config.toml
d_mlp = 2048
vocab_size = 41963
batch_tokens = 262144
Each number is 500 + 40 x the weight over its row's rms, rounded and kept within 0 to 999. Layers, rows and columns count from 0. Numbers have three digits each. The size before them is the row's rms in percent of the matrix's.

# layer 6 MLP down (transposed), 2048x512, rms 0.0802, rows 159-265, columns 256-319
092:503535517442567479508462481567531453513474543514553545412525457451501547531457410480496468492487535584525520533509504506505540590506461460455514457540460451525560504497517465538473494453599479
106:483510564453586415552441482548507511512478507536474583578588504534544470540464506460475402494435555426442528461471482478488455477512512516593485550493612388498555573465524575426521498429488512
107:468468467422526535532537472537499503469583515517478501514443483515556496508509510534495446481467469529456503495511477496555526468570568491534567499520500503457460486493507517523553484530547486
106:512442535471525452504482494463578488558551470560490515549512443476495523472471470554450474465435540519462425484507502462492484490498475531462587547464559477497517486528525430557516477499466411
094:504465493498527485498530528500501516546455433528450442497500441479551506458486564507594501551542462449483470491404508553515571485528469491504560555509453506506595511481521508499489521507520476
096:560566502468419518550473520576574522519535565497535487485483445427566431445435492418497493505551527465485483497472474511451594525498478512511475511520586461454464467465488489590512546560483519
092:531603499510539503518476540524500530478453540420537496504548434488451426457488504447532461512548525396498520464493459526567465481484535477548486544518467501521479446457516508459505492536472493
103:536565517502445484442594458509479487491447467476470488532455447463450503534465552500459533555466508491540510465450462513441437510479485465482475463495528501528525495494466504511554503500478454
099:452531518506511531471553483483501511428471431407463460389566541500461522400524470449501535462530480474479471565438468472463490467516469519456494561646428413434483480457467553489505505512506557
102:531418578474476502496526502467447507527428463430469504502458407505497549536512524483439502500402544574458538500515545487501539563570559459516510453499494501553444426496523519623522543499502457
104:476476544397541406432541527413519425477571511571549500550472513485553468449495477542471511530462572564524500445498477555477543450541533441506552547495535587482531470572476506579495515528465480
093:484546498470418493496520481493577547502519480531495532538462530556517498526468468518522528432422479437531439546558460518487504541483482574498518536478478488541492506543543518512407491480475500
114:472519492493521540505485517534499455491453511479470502514482482466496554542513459464476524542520455455501527522504531480449497482488413521442523515490424552460523499502549488444570541505460455
103:463523511533483372534466488536495481596491615492506525508539507448503538481527477635512426498513587496467519491491551461467483511519536545494504521586505490452503490468437499402463480454547532
097:557544553541516510545486524513496485436528509427512447536503446567534532509510506494521488396514516530524525462525509529388447509519585478493468527465432449465453432487475441514536515525467494
101:517510510579513451521468445508502539450477492497502441546463581526534448584563470464488536506471546492534516512528508471486505556504467516487538472518494485472538582463468479518468517481440550
096:502484465491574546495439522554553555531514507541473563479553468486509539503489478431487512489488465502501434527565491550529462542554479465522497555496538509506430526428521411509499503455510457
114:515563502496463426468522492387525506581460492501475486590488502474530416493481503533500499526537497480475476442487479454504476494558512443550524499463516494503412551524580509477542508499519447
104:518546466523511549512537521560468517523462508483472496481518489503499496561534504509566550489513476569553483457484506494487545469478476586502503529590523546443508462496453551459565462439455506
097:548463521507553423528571484496377471469583507514515514529498464459556463428426516465506411556513459467508472461556404458549459538482522470548519434513437444493473547436526500409526527517440469
103:445579568475512450480512460504503467447511511449503527520636454449528433512461513546550516444493511555429543563542536445509453513488557596511560415407499516557548493577534505485483487482492530
094:541520505541481493485532453451523465547431502554458506496568464455526526492499481499521446499517455489499503529553590406492503486456458448474432455528485514575440467500507531503505403497540488
097:543510599478462517416539479522552519505507491561574415502473509511511515514493577530452480526507519478469542507537513541569483529483461468423540505494543475491519559540501554533489512450562443
092:517500466574535502543491456570486502493545568446520480510531482563456568468531482462562484479550563471484513523509457529526509473428480457455439528521456542495474468503465468439558495529571532
126:540488476448573546562466499495513603451524492481483461513567462498494450576537516513502569568502492524535460548485496500487490547513432473512490446480559532420553484552482436553482521475470480
099:598482489567507523510471523518470501465504532463530499437485436562436574494451486515478441481457502436585537556513507500601507494527528491471505479582479497541460545500494365478507466469512518
099:460481474506503512425499470506443548436519450474511470458538441494522503445532520497546505447463534453545462559510502534475522520482490553483531523557509506525582482481541534424473539498474445
096:447529527481540494502483520560539447471529499469456522478524552455578473510461500504496518562505492477541477516518487531544493486546506477505522486424448496514466525469466512550469579412503498
098:497570487475458576534503482475443453451525487459506425483526427527475511520499631519474522409513574567438487465587538481509553499580495486541512522524495497472502562473483509521464464505522531
098:523412473556478522473489505498503505504490525539469475607523557497533455557473489467399483472442495452509519532445494491523490489506529583462420533506513542538461485429511462493508457511496523
098:406496495491472526525489572492580543539501522463461488450490495468567523586519476522426528565447501524571537606484527430454514527437501485589553530499528480569468403506474514488489532495447541
100:521502557497471496508420479549484492549558525498501464528491557488482491461539551615534464505505498506492528596542556497477520446507492503477534549459482505514439522471521487437495567466497478
096:441429515439467486516503583591506520504479477490487529479500531475566535534431485541416547527486512541493480501458526514496520431436495545420539514459457540559520491409504497446431527446547557
114:487511476564508527456564473469495483472508468527562478559445485527518488504486521513475531472427473464477527486463523545574470500521439485460510488560478544540624505543528497484486492522523483
106:490531460505485544574616512456472512468472508518539451425453593464537499498487499472534478497498452569459551505462484479492415561494566517494515584456550414395493471454465560534584523534519533
103:501482436508558452473533455452537510503588500563504478547464548490474447474505451480522461508549541398468498529479532447510471576491481430499508495480526533464465422531451553471518432471531529
102:528528479483450520488518504487516543544536454412465491474511495476543509484516466478608605489472393436497502480455441550505512417534502435431506541558523491532537455589495435535542410534479488
113:479519467499429477566579458494420463545533527480497515486479438467578475563526510473504488538518543488556474521481533477415526515504600538503498502465490524475559486483497476430399470493516450
094:452487518493508449468493481498584501490420463571480461539562541479465466514502563482432583484447473566481488499440463512497517519489521519533568414485566460507466461464541495432491515470553530
103:488521413566504525428482474528495525571472447500539431543535461571446492489548512479524474401481524515471494460490516489514523500471525533503487494505427563498534553537516522459521488521488439
096:514510506463446496515525507484501398448467526495523505394528457481475470442487483507468436485464574502479546453517472547533539552494539526489444428451490462555495507520516512471464370456485449
101:470469494442500575547522513464504457468503499470573451448493472524517490535507493506502538485521527413454565539512503556454520536485476479543482482542502501453468449449496558395450486403432537
097:462465518470543470503547474485484534332455482487470513526479417474536534489523463459523495493507465429509508508535426451513495494475548494537536593361495425484562466516476480480519517442476528
100:529507482466504524490471470469448504435551529461512461509549521486500467521556510469481492550509466419474452556555424484464591534527531516506470483549475416513521485543486503526508464554509544
100:533441509510527541477484455552438536474486443528577522492505557496475411519553511482502510531474514570505491486537524487462531538516489516430553524553529484554409519547483426478471526462505565
094:557551531536497468500447484551514543485458497453496529561549495470521501511489508499554521435460494474485490510435556477441518598493528430559423451517423531518522531525523513521504506518411449
097:591569467414536510501521487456498440553578517509485545551440459433508530505521471441528501482477577449515512459549472542511446507514434452504518502428513498520496485577494489465474543473501479
108:533464480581529461470478497517516485503501504498468493521434495471550499507485461551528492500534405476517484488509550442587502506493484517488504497427521476544432541563499464417515449519514459
100:488511567475601503445451521493507420456472413467444563463445483606547516491507505509445525532499529446486532503515490496486514506471486470565437445525475502553534442503468451532504520482498530
095:423484500397495506527508549499484496554548529453507588513533470451428414489510451449563471488531525521481534518456456454492499490588537490429515559493411461540459472463505515485490419509554535
099:446517567509543471512587486468514486528599459467514565521491523549446531514451506457562483486468511504500468453477468567543485493499509488465507507536575548458402468481466534424481506535499435
095:527461484577514479440549532459555553495414504512476538536521578553487474484546521475516530543539502499491469491486448470523496482513579504475474531529432565505528545523473516457501491561541460
097:454516571551521486475526590499471479485551524573551536521472511502487466504466546426530448547496453471445486508568483442533548561496471580521466505515468521461508503525520494510496530511502500
117:519557501513495536518430446554472521439495522512529542494471578437522494495480544512528476579492471544555507472474533491463471503492515445518506458472553479479534511532500478490530491540564434
097:497465493463514401568456474527533478547462503500491472464522473515513503451528496556461443458508508568555488484394512540510579450546512515418522482533452485465491521519434500561497484469497479
096:483394465547526509484467443508445562515506515520593474506523502461537567429516502487452509589482418518504500478533437491484507491538511509452470529402478419517527526564514433543521521449495524
093:510500485481444585580495448526531534512450533501482499487426576501511474560459433495480421446469529482583520613461437479625471517511488499457481470515510528512444472532540494502534508456487407
103:468498473430492468459446457454490411442540527451532485481465430485463508489543498507544595489532498441479466450537520504513498510486559538480557555475488458530558462490527440428509492510471523
101:500498506572506476510504481543557521518502596521525521518429498542520535542456420522532491512506473444418475511484400474511467529547483490506488544493439524501491533564519495561520522545440488
101:444460514531483496494455534484566478514492449532386522599532546512480474443525478528484521520457512507523465418511400501442533459442495511547456500518504506528569624533525575466529502545434474
095:524567473513587501442547528471529510466505572494468474469502473472553521553507553492517535513527482476515487544455457467483482531485528458495445524523511482510450483412484501494561488534444541
095:475451521483523489525493495539469529515532513488422546600564510583529486473472503551529503538445453574411546458478517460527524572524447490466554434592416550470478513549457476500468478517484453
097:481498460572526562517447516561531462485503467479482516555502478532390475511487489535546438491525509538519537473474526466653429497507598491495476554521453545486484455488561517463469573469486523
103:474501480480516515534483523458551513546584440470460534472491540486568554543538506548507493447508466428450508496447555562515526452465485581495501476484510445512483466558460553504461501451537551
101:575527505531461481478504432499544513527465571514467448487493474543551493466515522473526446457556493565484533490469450473525548523511539604519468499471515528522526570569493506431495523473470491
122:548504458443461479468521489464466507500478522459485456531541543527510535453504496469544440481520519502529517538485517443561504549518464524492491450459427512505528410519571472552430519482548470
097:554495493509529526482537533517493485538544433503456551530519435510486501483528544487480431443497468509548495524497561529440469516506427488472513422494511489574397536545426448468613434561483535
097:512435439518437479505507537466469498474448471508459532441533469527526522521451466472446401587522395519559564485485420538550497498406535459471515498505457491563505471513490500540537523543451467
108:460573453580539492485422442466538486515524555475447480513522489513577581454516412473489431430503470469539478507454582540484517476476559484534512517444491474497491456561516469596507443469408546
098:481452473565509515442469496519502520402570489522496497475446474494510482515538486454528536470484501433530512467451518556455431558379517474537525510595566473517482451440473494503491484469456463
096:493504513533483466476511521496481462480472529411541487570496454441460474495545485503540535501497488491483539457510514549512532505463482523411551508547505536499444508481446529495469478504424448
096:429504510473600494467484386554467528472447511511512459479548469544474492478535467516513445495522462536477539490503521539443485526495438456494566507497466488468443479516512508478464501447510547
102:458452521444507578466484552498513566493434503515479573482544501490452521536485499464504499491526543547530463597477525505445477447488511466559485579506494522496487493520507474545451533471496451
096:469502450494517536503551552511501579516528506525503494560506450480520524529451414495528474525428441499523486511466450515568485527484453523504543467482509453486482571479519446472473480513477540
095:442516562552546481536506500542497574535546465510406588453461528507482530461556476485452486393539530496494468454450496540513567511521519510545564514434472448536529499509444486514505545466480490
095:525488548499487503510437576519511509526419456423499467385437556538513489430505509486483512509425473569438509462496487458520492443492500536482495505526518480439433518521497465498504485488526459
100:458554519487463487527479556545530447528519510554484484592543542498501463513541491490494540501532440489545502467498414465575574546496510486487545493463540477484503544500467507529527526457536515
096:537460465482483494517591471456544468523464524493521538517469495532465503554513412457457519404473534528447521585580460468526463496498516489515451499417452448432498477474471438522536467463469467
105:494510378521465495502570469461511494496487491485421531416477464483544493460450495578531460522486455486523489533504466550511486516480455479519603499549528411489540509528471564445491447439561561
099:472501484528502513491503520429438472566546536508502485465478505559478513528544439530473440502550388453546498463489425521458435483518451487589489483470633480511470444475459527456491483505479478
103:487478500508484427494523540542532421597466519475525431429530530484536427492448434482513448547529416478478540463529489492564499516459470487509479423556522493544444527557516466491529485474558407
098:487457434430513535556514503479495500551537543470470496511463502493500533552485452473515434543488453506552528499535546458565570488460485548487474425491529506502572515532488478489481533489492500
102:522513479460481548521490606560542562490500500452478488550455489552525499426522432512469450556434521464592492573476503493547510497446511476535425596509535442500458506436495489499460538490503496
091:516570419448542479455548541522467462495486478554482541500515555440516513491405564501383498491480433431528496437483546557515516441483464463507515514525490563450517412483512448517466508470491496
097:476442522539458460494512515532504525497492491468517478549560516463519530476519482506484530474466405495450608513497393538484437440496535552561446521548543478542395469496497474527526546485462458
102:481527512520524503501461499449440499442511559553546521439477518473594464513566457544459492503518512518543535470534497492471535492512450451506488465511485482526516505456507433537482557538512546
093:502434536490505543445524519581513561446469453496499491490480454439488524406474524535480512533430484445550436536482443470442482423522485498539477516484470506477510541387529448406449529521512516
098:503492532601460533485510544487512377447510521490439515490522414565486508519497500517537493508459477474525533558555547424475508522492501481517560520550485543541562510538464498514463515467513517
111:508434464461485473526444478517555493559470509542493425475474404464522483499528459504540470438445554549515468514519475564486509498494510495525527512500474488460511572516520476504480467450539482
108:509542485502536444414554453546423490476487506494519521457531453571492489473541475582488501552533485525467518540487543466578440482594559550491478473514525478501595544493495516466567498483463517
099:549478485433540463449513454553473474414478478436495474444541475521550575537474534450503467500495534475517514462538480489493507549531468537419414413530620573494489471460505531488497474471539495
093:497417491501464524547492527540521499480477489525503476465543467546530536509556501449456548491425468529468542528506460522514531483493502393470531479549480523503473498507542486493516485486443521
106:553478545547476533511445496476448457495517603529524557447553520464467519475506455527497492501543464482464488548543484476463569514495524561510493537500410580530505488510521541462464518548434503
098:455523494488461467467533496521466499544526504470447449499433455471572495483550466454592582462504514451497506488519465589518539499547480489418498521538440533480474509514483522419525479475564405
095:452460510518511513516492500487466527513529462464518521518485540477499420557519498514476528540480493452471461517492487499496504414484429548460523535429555492456451556502441449472552455470512523
104:516503504480463477519589492464528515552475486518475478530504548543546510521499472537432480532602516501451567531445489520508420498555429475453496424544483512531464444486487484520487524544527404
104:442422569464509529529553458527532446514496487525540444545539547582509500522484511509482495553527460527491504508519533493494431503494517530584437440468572489557469430479516497522495599588499489
106:603486511497444502505495490475574503525491491507529506466461552490496461533485476526527526483494462392456480480520550424424450524552434460497444527503494464479566471499488582485522476459515509
101:559517504454489515536458541562483456525477466548529454531506497544442528504528543582481488570462496485587488510600489511519510497507533542570471516504534471513523520536483519570478540531507507
088:512483470418450514400491505497501525434506473447501497466428517526427532495551454603566520548470481561502477497476472530446512510429410484474541519489513486556511520416539545448510469566510523
107:465507536480535446557430511535486456567488456536420518501422461487517465492441540480492466455611469460540427508465491440591568473528513504503523421586529428432543487453542497574494467485490445
099:488493546499460448471546526504521522492459563438557500510458540526508508473502426450507531508485408461455458524533509562515428460438497496451497541499509516493526445574507486512512552568566463
108:517502466548498505517557532489506454517509477509463562515511405522456507498479536510554479523564442499452515516482434585498459567475495512498591470588542497510505510526503507442523531502551506
091:533490500472526556479579508463499557488500498552448450523482407537485470472472568491572489463498413496486558527508417443535514433482541448475472429515477492462478509513482493510500452561495535
092:550519409463475462547423484462501521556490472498472550557492397533508547521494537439509506475469560559497513502433505515455482494534492433527531479468528527523548478512557486518503460469503513
102:496511525476526533511488491514504606512501473504474535459483484514434417424461471515430600529472472432502462543391440541503530563472513522421499495444491490391515585539502575523537534531498398
102:467476542501496557524484422499448469559459463548490540527519468485565500511468504531479442501580455474532419508468500461520486489458555495513518488492459479470505487503543504552479467466500483
# layer 6 MLP up, 2048x512, rms 0.0815, rows 160-266, columns 256-319
100:480505423559571529445407555428534507519480460487511417486491477572489524457492453490537512469531571488467561473451446464444486498529495545619513532472429529448525437539511540448549479540500549
097:457483448448513544500557576514537455518445517499498512530456530506491439606498517525447505537486503492520486519650425555475468469533473470436474564567530381463458412513526495546496452517535484
105:542558569534521520548478466489406506463478502492487472549465513513471385482476519415457527514518470586518489566522506393568513563500468476568484493556518500517526551467524491459535477417453458
099:539478496450506505444480396466474457518484473455504558524515543529491504491485480444459438400525510519439500477530455502452507459501478490478391521471437523533511482458546475542496471416484486
100:524473548474568477477509487447442438512440515535565547518498517483498566527569450541509486387507463490468491464581492547520477477514576446504509467483427528511463512515486570508572441476484455
098:449405510541499510478550373411507463542538570564479509527453572491466517559489490575491506512504481521504566507490566468481536567448503497441560473440488527453492548535511515580464398474489492
098:526453491470565538453532426524520557439538502467493499508526475529511479469479526498482486582577498416496513439441481482598576544551483580482496548518531508484473513503525560511512490442510545
095:464534441521440520474507480494464491475491470532412486516506479537513493550495577514481445509459405487495525519533449502529532484453567536490530483465454494513535458467507577520473466524518451
094:497500430453502458457525573505584557451532520436549556521516556504520521487509503555466518413541485500532453514467550492561441478549508516479472497457501591500466486561583503524513453527497491
105:500545525517543445439452517489548510499476448482531515465495438511527472560506562469501502541487425430463508434564501533480487514476466503431427491498492507481532605476488452463396562494511473
093:489433550537478547521496437458474404505482513531471515567438459474423526477525436477525482455511516417495432504459537468528486504519523562471487515584472506519479536526428519561529479525531525
104:540495431531488531496517477475550543463573460495447536429505551491565521464495492521471449493497541446474554530462497462537488515562506500505523603538534583465490517491487511508437471441513536
096:518464523513508493438481463507482482478467425505578580462511529478531493427397544405430528514533472481493542468527504546545543524502455464467580450478505493484551527447467524519480469526524519
092:524524530465533506471497499474458500513460488510600493513507560490523456571501521511502513524592526510589462542493478458507525511511519495428465512477560483519501521490560506571462445486522507
095:528502520442531518475543526469498458523580534518550461501473527447482556428456471513488482561556483562460548490558535513438510537500471477528526478520495537541461404562562449506451587559423514
101:462542602549458483472585471496497495497493513497526443537460537481535469456469540566535509441454458528445526457455532431463457506522542548533459446570455482557573493555445545466503502527414508
104:573570492533507476457525476487526550499487527495463525540477476437565592510498509489525498555553488427583505498450504500498537554579426481479520487480535504551504511541424488445495533501470437
102:549511490523534564429525468581496528503505462556561482541511507541474403501496510527481476486529520539485449514546482500472478494450483518612542507466510494575455506530473516469447512527466512
096:509482393553461508514424545471504421499436473488446432536470535499462591472504498491518496489524493482495469459428474506456508490451549459491504525504456550470543458524481457541494446488463500
107:458506485569470502487526489442537481485536528482472505510572461476454471471444552496610573448599500529412499504520518518465489431480475558454549578487550475475439446506494510430477565506532573
101:414457513459536603537451456513511487493484540431524545549489518497471505428525499531520490500471437441435486419466485518505434499485516535471554507487478535502489555516416441496482537466480465
097:452504497506545523559439492463502451468522510560499537487555513504413480501560441456489496464465459526493509511444501425502554504544543478552506467524462489566485440444493530489528523525403545
101:520467424486498548406417527539511522476528455520495475546448505500556517569527456464482558526435494493540559557557516519521508499509431472516507489460510512502479510425524503448448459418464534
124:535489507530609501547483495511591504435455479484516473500542515524495490536504517543495563522510533517472480516474485432382537474481458435428503432475472549389527446495526474507511476447488468
097:443529484488510497537555503458481464527453442537521551517481590535500522509515483456549497537529491462509585522447509503455557490547547497538449487591481515482492529611530487561453456507517453
098:566493523470508472464389552441461464469454488516504564501494470409535518415475458481544463501477509493515449500504525488573494511475551537552438422530509543503547458496501543470489520490506453
108:541479453539505519497506455431428511514533502543552493485458482500498532488473477461441503503494515485520527464499505475493519461498469568439508430481492544486537480478517587517498535530482540
098:477487524551533437480444485534464515511450442511557508584548524509466494457440416445555485515515425492457495530470472557525459444461517505522490505513491544515508482452477426512569528481465469
098:454534463452465506615572458511447594482496516495551494518514474517501449510528541515518463489508506489488457522511545495503519485450528471512506478578515480490499561460464483488498539507501545
098:502426503517496452511535469543526521496465477544423507581495498561440469483488513507518542493520443495500456426504508534424518461488513524465494433445559489527495534540468525493525504519496456
096:498495507507621459457525462498565513491535476459526557437553498558486537503494546432489544516434500475477505477504529477500481487569516526524528475556479505522533512502485488559501490472476514
092:508546452496429503502502486428513548532459526505514539527485475483514473454529485600454508501511531465490543444508541454524481567473490527515468444500582517430501533506477534501508498415441483
108:505470531539508495469562582487501388498481559526511430530508457565501559492550587448480464515522477510474512539554645508511510506572409511573544531457468496572596466520451475539521509524535502
099:497445486495500411443567475432586491468461433497508524528451501493439516537447510484501495493503478518508432477540483528444508537565539576435529524482500572473497559498508483474431429498501461
102:596511501545501475480447517535448506491519500471499459494557534570556503480443523558514551559455448515511539502545525502513558491517549468465418515527513492508514521375503517518446483498474496
095:494494506530571460498425477553476482557546498571553545519490548520414463513517493528482407433536554560499516506551527466497478555394548487531500453479486490482434524451481511514463532490492501
105:506523530489441505495513565562509551498453563496531470522546511469497467557584561487534480496437490539482434544488551508523491539553515494472486556474517516486533488458463481526393446474503438
099:531495548402565509502588500525539476517464500466470501479486436488444529519464471472503479524469514542431557520416498505509473502526442566457518483456548500517428524485494525506542576542479508
108:520504548493435430496443464486418420477486473542435537482501518533426451521532501571452468503511526531459705533443570453511499489560521526499511524487479504504515402566515537430523507483526492
096:499498511487485506527490496460501531536439500561486501533471534528475483460536511498498532531572489552571478508496512549515495412468519540508557529516424487376511488541561509484453517476516500
100:533495531540502521547483453494481587512483533526512509521465572508503514472443521528526525486467547492548508452567454468467494565444519477519546450506460504551428558518523448517456358441499455
095:531508496477479483474430515507479495575461506531535463473493507545475496465551501482485456463475514586488493474476512533448527487449546495487460469587549570442424499536477497515484483566534498
096:545557467535509459503494469470513541503524499599522498540442471473487455425568436487654477495444538485501454526527501483474517517458540469458449412458478487521458523517520519494585478506423514
099:488567438497432492550510457499509528514480465457462510444444469516465503508429476423522408566533491495492552477496447503446549481524551434517481499472520536498509486478410529548510449556521457
098:446531516508487480540490499476504480510462476535550488424471465414560544607466513502503520635489437518521472462521497544529524422489487520454521482451521498487499438536482524585499500506534490
091:455470590507469501506549416553512469473480398509441454544464528483514529497470529490536519501449502510498506492505482486503442524443451440400544542477482544513508471487529476536515449449539547
101:513535535511490515537481540495487515534522505545504540548528555503448486556473531532523521519465476592511475492458514494526552489527431487479509477473497496499527504451434488492394433459467389
096:472466480446456521470499591504516485524451584451546520485501496540504556464423493454510505524581531503502478544510525530471500450551412536469561486534507481522472488536460454536453504505483498
097:546512456507474441528512539508555500465502483483430480500477546540471503504531483567489558542493441447476453548530472474478450472512502480488474498512562520442495494544518526506471548499538452
099:508478493490487474474495536541469567488521538513563504551537417515479481501502551432484493528534503475489526486486532505452575504488453526489403477494460475478523502463502525516540521521507551
096:429453567424525538486529513466513467514477452486501557570425491498510481524410483483520508488552499576496534477531469535487516490488457496461460417461554525451445512496522496500461462510445487
098:622454469415529503517448421521456520508512506422581546471479495518452468511523495529466529494492557456590540498472485521489514482490539410468580487475477507533448468510518522510506517517469480
098:515415477521572470450439513471504473473475519508462486565498550562458440495526503387509488492472518531543474480527542493519514496495515477621588482456515520488422480523503528522432559521397509
098:533505489508529546477485470507469483486436518463528538466520466466459504571567541505532537548443475485478481488496490490565520483484498568448509518499509533470455474582568420536505500593503502
099:525518481500455545570458529535538491486527513497472481579533510503426491480549453421579501441558474576531480514497516456517453541507464549535489471528550503545506480456434516464504573525501528
098:522490482521585468463442540475526508523503513491579557509484470502562517488493516549510543539520515472524504440515543489462534544500511490513492481513536459472462434504463460493492495550479509
109:498530454467545496467506469425499444505493451514482464526469432512559529510483481491508494482480458414564474463470520483500537417600577492527474514457463435472498481505496511470517505589511461
100:501494520440525574515447468570463472591577393538490507504552530511528465488511542465388566539477510549581398466495524550491545515447527597516452522473463547493540534482501515488473503406528526
102:474490456448463468454471476552528486519454521525558407543487511486480504510516528521539530504453457547411540509501494528508549477567523501524496443430496474450566439471573541437442575525524422
097:547512553521484492457564499531469477540476486509534488569510513461473506502499454491476507519498519534459514503479498575565512485465504478448527423532409525522498547503507531510449499506562481
100:540490528507485539466460435497454443490481607564503525496506435466478568482457535477568458519587479449500505490482489491493449445544518512542473553526476484466624395568552523517592458510569542
090:473507614446510469513508533481591515472419547458515404510480535423511514534530600502460463617515512510441455565580443560515501527444525489497413408479547470440573528486405495505486568484507517
099:469484501565516484490521527453534459450505547449478538479459520527545478528495513512513517442565487497470526449501530477498497494548429501494426501494535479459479448458542518536519505434438533
100:382435524493525542541431472569581506413486422461500513553582474479480458539524484515528502545507513419440505553484509481504520554514482538511521404514477567539408470455522479536512498471480508
119:481500529484393460449550498520465558460487495539508541522519500563492568427443584430483514523487506492551508530561535544450504559465526497498541515456488533435483577463564547477507509495536422
101:502497437529413518497495525555469542522480563493478503567503467478537535553422483521430573490539457507478524493463408537471512452458549513503429491500512559443570504513560593463449532507486482
096:566535502389489519413473506512527595465507518475449507491465543389494443471475552538474539483497553505559452539526537452518510489499510449526538479566484435522502503478503553463443411517494477
109:502499484541464453537562528534478503538478453498562490453441523517531472480520411491498500546492477518500446425575469437487448536508521488458474494551511516472527547561452544412528514511437509
101:488471552504525484553513495467524423487566546542495556502499548494528567516461532513431504493577457456511373457528480492526561508502477472480470471460512488517515498541547486490516532470590498
097:530437472548518560535460556483477522507477466494464540516564549473487487479520503512459462528511477468457465497488555485486309518475484558547467521500511533489508536487464571551518430513519481
093:563559547482504487520545512471505502416479524533579568433539536487521510535461537487484445515476556435560519491517511508561540512480543468476458491506505537490514522486520487482504487408523515
108:484518491484473545469486531436498494564462458518472467503447516553470443493503503480505568487505502498483513507544482459438438457396519571393485540493461499535516501480482551577476548468490462
098:505499522551483487554562458491491429489483496498505572523471504462421462415489528509495428496449632547522494442482495499524528473469518476544481471518464508491497483523487422433486526547566373
101:532530442475508507472511488458531499409529483513502495484428514472489467486495518484490511552481473501498486468518453528517437513523513420560467461471510437552470510522508447516470427459574480
086:574481479522467493509478523575513525484456516534484503542506464536525495568532468464471571493564574489513496501526502534477467531541506479500420516491554437477481428565415454491396585525484565
094:450523537515501480509567523533502466440463419531528401462529548476463484526510495518517511579537556512478547472547526510473552563476495478486534447573489534534482504568426522501529516477480542
095:502508572491506529508459443528484493458454513533513481451525529495526512471464542495518486510527442483482513393555534521446578583535543480464482436491418563502557559506459525542449518509540515
101:498479457514507426522477475554475468524522469493505489515481485543524512445545540533528463476502549488598481533483482507486442465486467515572530483509492531509494506505448500526542505527475502
099:421543438495513500503489499485555505434467567510456488535530488493389459479443546450500565511415527521467599539478503515584530508517471431539465405488495447491511469465442474528507444514520547
101:496533526584524523430422511504530524513555483572519488521480464464550468497514497453414541464517465444526520439460509469535444469541570532541462501524465434484527494570495522584497474486474519
093:525522534425485508483585502529500437506522412556549460406568487495481529501449558560531524495503529520546436510473563550479515481506498522510496468492473464534543433509485499491443534505482525
101:499521540442439471515507555451521506458490503494523466435493520480481485482496498410472461571499512504434443424502477522537521482439413522451458432508600489516511495532524401429505457493498450
093:457477549529586576538518443482538522501508516451499509468455524475488493465484491496496534527569545498467489503534512510459479517566532538484619508495501524525470483504460497553514551501473498
095:491488451480495504468477506479488537493487512567498506536495493486527426441583469492417488562490475502496508495397565498526558500600496544428480429500508489527538477491528522478439404578553564
097:513662511498520457463466528499508605444511478459544520428476488550485507433501496533541414451567531537444554538503480487498464522523489545509504538502563484498503485586397470463513543557550482
096:477505515493499511459498513521559524496510497540473449477518447550488486517495559434566497498525450502387489407566508550570508543535493526514504509476489553480481494485464468484535463487504503
096:508486513513504557529543484476477554462490539450509517467460471496529534511499509615504442551531522497575519516476504551536498506492587460494418482545508496487412435518526494457472580556568552
101:506531521472483515620460518547463413485522542512395447507488459457539442507472515512504511492456485506473528473506471524441454503449493535515572529476487530522581521474564478481410534468499477
102:487516569469513552403497479496525427449468448447556497479422536532507548470505488477471536497441487511454496494385524516544468469471408473503494484456496607449546561506551533444452521602558490
094:489481482520507518488530504588485455442479440510484486515491451547522521510437513492513401571499467456467495487516488451531510583500479532549529540491505464462480557476432512496490507546504491
098:476490516490564541458480472436470505436393505464579566539449558497524517543472531513482518513538592483548490569504524547462499517520536474502493473409522491438498475489544504439521466479431505
104:445428456450565506534486452518519485463494541514533439467463505374481469483423513400453503512473538461467455511498428497390433433464458460433513512473437504517433494522425468408537436522536497
098:527502539526502465487549498529481516474454536424569501500507547463499534496456487492440510598440414487515490439509505478518472503505427443460500410498510546545537450400568495527447468537516561
100:504544493537575523500459492488534550502508548477501501515438483406500533511574500477450554526511515509536468496497472529491444467531536463493573522454493548464480597592456502441505533467516576
106:459540556420477465505448436432566493520556472466498538476584466468521513515515518487537496539502430519523442502476508551465486509511542535533484507532466503491472533488482471465487469515435466
105:498488431471648548557487574500540513536439500565551540515506497404469531567473447454511468560487464513474479518410596441497573487469493545525413502449480532443531536498533517503538525537416562
100:516564522485493547487539532518512453408468530454492469523504501521422484484530424509434461474543528521487510510458567460400528539529505504520534510452578569558472543514455504543438531499504444
101:559514441498476473461493475480472479457535523504516481476513509452479578505503541488538527519452550490486559523504505454422475539466549452400555535535406532525519457535519451425536491452498607
105:433547529466532480481455533544501436485533613499609521511491458476445498550493537463485505465503493482447588525508566508553538537478539524489507475487423482443517468568433463561485439464476474
126:461508528542479554534499460512489492492477532474491473500465500447552567526465455405426466436505455563519481470543464512453503520463451573486407513487449459444528548521490498496515560524527515
102:472543463536520546571507534479398437570462492503497509463470501457481519562467551465548466493591572598460538488483482543494525527558483488450425463530509483564506523522481536468528449518479439
108:512614491420486483445488478485522478497456487487492531492519487519466517544570491586551485516526487507489500519486465490500505466510514430504504433502525514544483465488428552481495515518518491
094:463564497460429480523440521542522447520559440457503514497546536482508495448529435519482467532516525410510475489484520564527502561471555549508568546585473496477517526526497503512505477425454508
111:562530476541447500477479573440535521522533478456456472534517527480508585545498475512558484451531399528432536496542544522494533556507395514471551554474476481513506569520443526431530541572455487
104:506535546438484467505564493478506518499518531483514499509510517485455457516502434577505541525530465531539519557498512515494582460438523439440584525529518496468555462449482578533490496381507540
103:490503465540528467440430449396531511452468470525559502523538429487479545529533463423518535569496514479497494493466498527477588479564484520438559494460485506467547512501442502455544481486498508
107:485476477513509527522523574443479501452535481485517411492526517464499468532521519455487412491480527480577458521498531417473469596493477427571479505460476519467463533543501429486569526500455447